Weights of a small transformer language model: vocabulary 670, rotary positions.
Each number is 128 + 32 x the weight over its row's rms, rounded and kept within 0 to 255. Layers, rows and columns count from 0. The size above them is the row's rms in percent of the matrix's.

# layer 9 attention key, 96x96, rms 0.219, rows 0-39, columns 64-95
size [ 89  98  83  86  86  99 102 106  85  95  82  90  80 101  91 114 112  94 102 105 100  97 109 107 116 109 137 110  86 111 106 111  99  94 104 100 118 114 101 116]
[[108  98 144  69 155 135 122 101  93 141 173 119 172 160 214 149 149 159 172  80 123 102 124 133 122 149 141 133 166 164 132  84]
 [127 123 170 117  98 180 132 147 114 121 124 136 160 186 148 121 185 142 166 123 133 126  91 121  72 176 143 165 183 126 119 120]
 [161 157 140 176 147 153  70 122 145  52 112 186 163  83 165 141  94 152 172 125 115 134  96 124 131 154 147 121 188 163 163 134]
 [140  98 146 123 107  92 135 153 133 159 160 158 129  90 145  90 125  60  84 167 130 135 184 126 129  77  91  76 147 152 101 152]
 [ 54  95  67 133 135  85 157 188 117  73  89  94  75 134 145  85 107 101 132 156  96 121 186 169 103 165 100 153 146  79 142 123]
 [150 142 156  63 150 166 141 138 147 139 135 146  73 179 158 120 129 172 121 166 132 130  78 145 118 143  95 142 116 114 175 139]
 [108 135 113 149 113  56 159 103  99  92 155 132 156 101 121 125 108 155 161  90 122  89 119 198 163 138 130 141 183 166 134 110]
 [121 128  87  98 117 190 197  94 154 114  73  83 188  82 153 134 143 131 100 113 111 143 172  91 107 112 184  86 148  71 124  77]
 [ 89 130 131 136 103 100  90 138 102 110 127  90 117 160  93 143 184 201  98 129 107 157 133 145 125 118 134  62 133 133  92 168]
 [162  71 147 115 142 107 100 121 144 130 131 175  81 140  78 183 165 128 136  83 126 173 135  85 103 118 116 126 133  93 123 113]
 [131 102 115 173 133 124 201  84 207 170 142 139 118 135 123 169 154 162 111 112 129 119 152  80 119 162 152 158 205 141 124 144]
 [ 89 134 154  69 100  76 139 162  67 231 106 112 164 137  73  87 138  68 134 139 109 209 112 112 115 141 128 131 121 132 145  89]
 [138  88 143 190 173 128  64 148  87 103  92 172 181 145 136 134 107 140 159 145 128 134 128 141  87 158  70 112  99 124 136  95]
 [123 136 142  74  64  77 144 100 164  65 110 119  87 158  81 168 193 144 138 149  94 155 106 196 147 119  98 188 148 122 110 144]
 [111  87  96 108 148 140 102  41 133 168 192 153 106  93 118 137 126 146 195 132 141 148 111 129 124 198 142 168 118 156 123 111]
 [105  53 143 100 133 112  86 115  26 141 180 150 135 165 117 152 134 147 105  93 178 157  89 163 160 133 153 135 181 181 129 129]
 [162 133 140 131 109 105 115 148  99 214 157 170 104  91 117 111 122 106 115  98 150 150 131 126  40 137 149 105 113 141 103  94]
 [153 115  79 161 116 136 123 144  77 181 133 148 133 169 143 156 145  91 221 155 131 163 107 155  48 115 122 125 101 120  84 128]
 [141 135 102 116  86 142  79 161 131 126 145  96 124 140 150 100 122 142 140  79 126 141 118  83 135 135 196 164 128 135 104 169]
 [133 111 160 115 177 154 129  83  94 157 121 148 114  95 200 143 157 100 141  98 151 143 131 115 123 119 172 163 192  68  97 106]
 [110  94 110 128 140 125 104 149 152 123 119 104 121 100 186 177  96  95 191 182 121 118 112 102 149 123 152 137 142 132 160 145]
 [122  68  70 109  26 139  77 182 120  78 127  98 164 145 154 142  73 147  85 134 131  69 168 168 142 114 136 140 123  86  98 152]
 [119 198 117  91 158  87 151  87 139 102 157  83 143 140 119 121  79  91 138 187 157 129  83 159  81 117 107  97 138  97 137 133]
 [ 77  93 107 183 153 169 129 134 149  81 172 129 174  88  52 136  88  87 143 135  88 108 122  95 169 118 171 106 145 101 136 125]
 [110 101 124 148 102 121 140 130 112 195 103 144  90  91 178 162  82 116 137 158  90 125 172 140 130  92  85 112  65 134 115 186]
 [ 99 131 139 124 180  84 129  70  95 174 108 143 121 140 122 105 108 120  79 150 140 187 133 130 123  79 152 120  65 154 133 141]
 [151 103 159 157 215 121 153 142 114 135 119  92 121 111 180  82 131 100 164 167 179 120 126  89 131 114 150 110 159 154 161 118]
 [201  80 103 147  54 148 142 141 128 112 150 117 114 146 152 125 158 140 144  99 118 132 120 138 143  92  98 147 108 106 117 128]
 [137 179 101 163 118 156  92 127 131 144 100 111 161 149 108 117 116 107 145 141 178 100 159 174 152 117 151 187 122 166 117 160]
 [172 141 128  76 122 144 167  89 128 150 165 132 132 148 121  95 138 120  93 139  79 143 115 136 125 115 165  58  96 135 122 108]
 [141  92 108 161 122 113 157 116 167 173  95  87 144 127 130 149 105  87 112 132 111 136 143  82 155  95 104  79 137 126  63  68]
 [117 161  64 146  98 155 152 147 157  97 167 120  59  85 137 101 109 217 163 160 124  97 121 103 111 118 139 154 131 118 151 133]
 [116 133 147  85 110 155 127 105 147 117 120 171  55 146 115 133  96  69 103 118 124 154 149 123 174  93 202 117  78 139 171 131]
 [ 71 126 134 152 124  92 128 121  94 104 127 106 141  27 143  83 145 144 166 113 145 113 135 161 126  99  82 151 115 138 114 135]
 [119 117  94 146 178 182 126 126 168 126 189 140 153 136  62 123 134 122 223 101 127 113 156 154  74 124 114 178  84  98 113 121]
 [170 120 120  88 154 188 136 101 154 152 128 121  88 136 111 125  95 106  94 130 147 171 168 119 103 120 143  75 122 145 169 148]
 [106 103 117 164 111 102 142 134  95 124 114 146 154 132  87 104 121 115 160 136  90 112 110 178 144 158  85 173 144 158 109 158]
 [110 141 117 170 133 132 123 117 172 115 145 135 144 187 153 152 147 199 151 135  81  75 188 130 182 165 116 159  92 144 101  88]
 [120  89 145 103 141 171 132 143 174 139 111  87 127 119 159 193 158  56 114 152  92 136 129 103 164  87 110 131 179 119 137 103]
 [ 85 134 152 194 142  98  90 138  88  64 137 100 168  88 128 135 115 143 189  99 150 159 108 162  84 122 123 167  99 139  97 137]]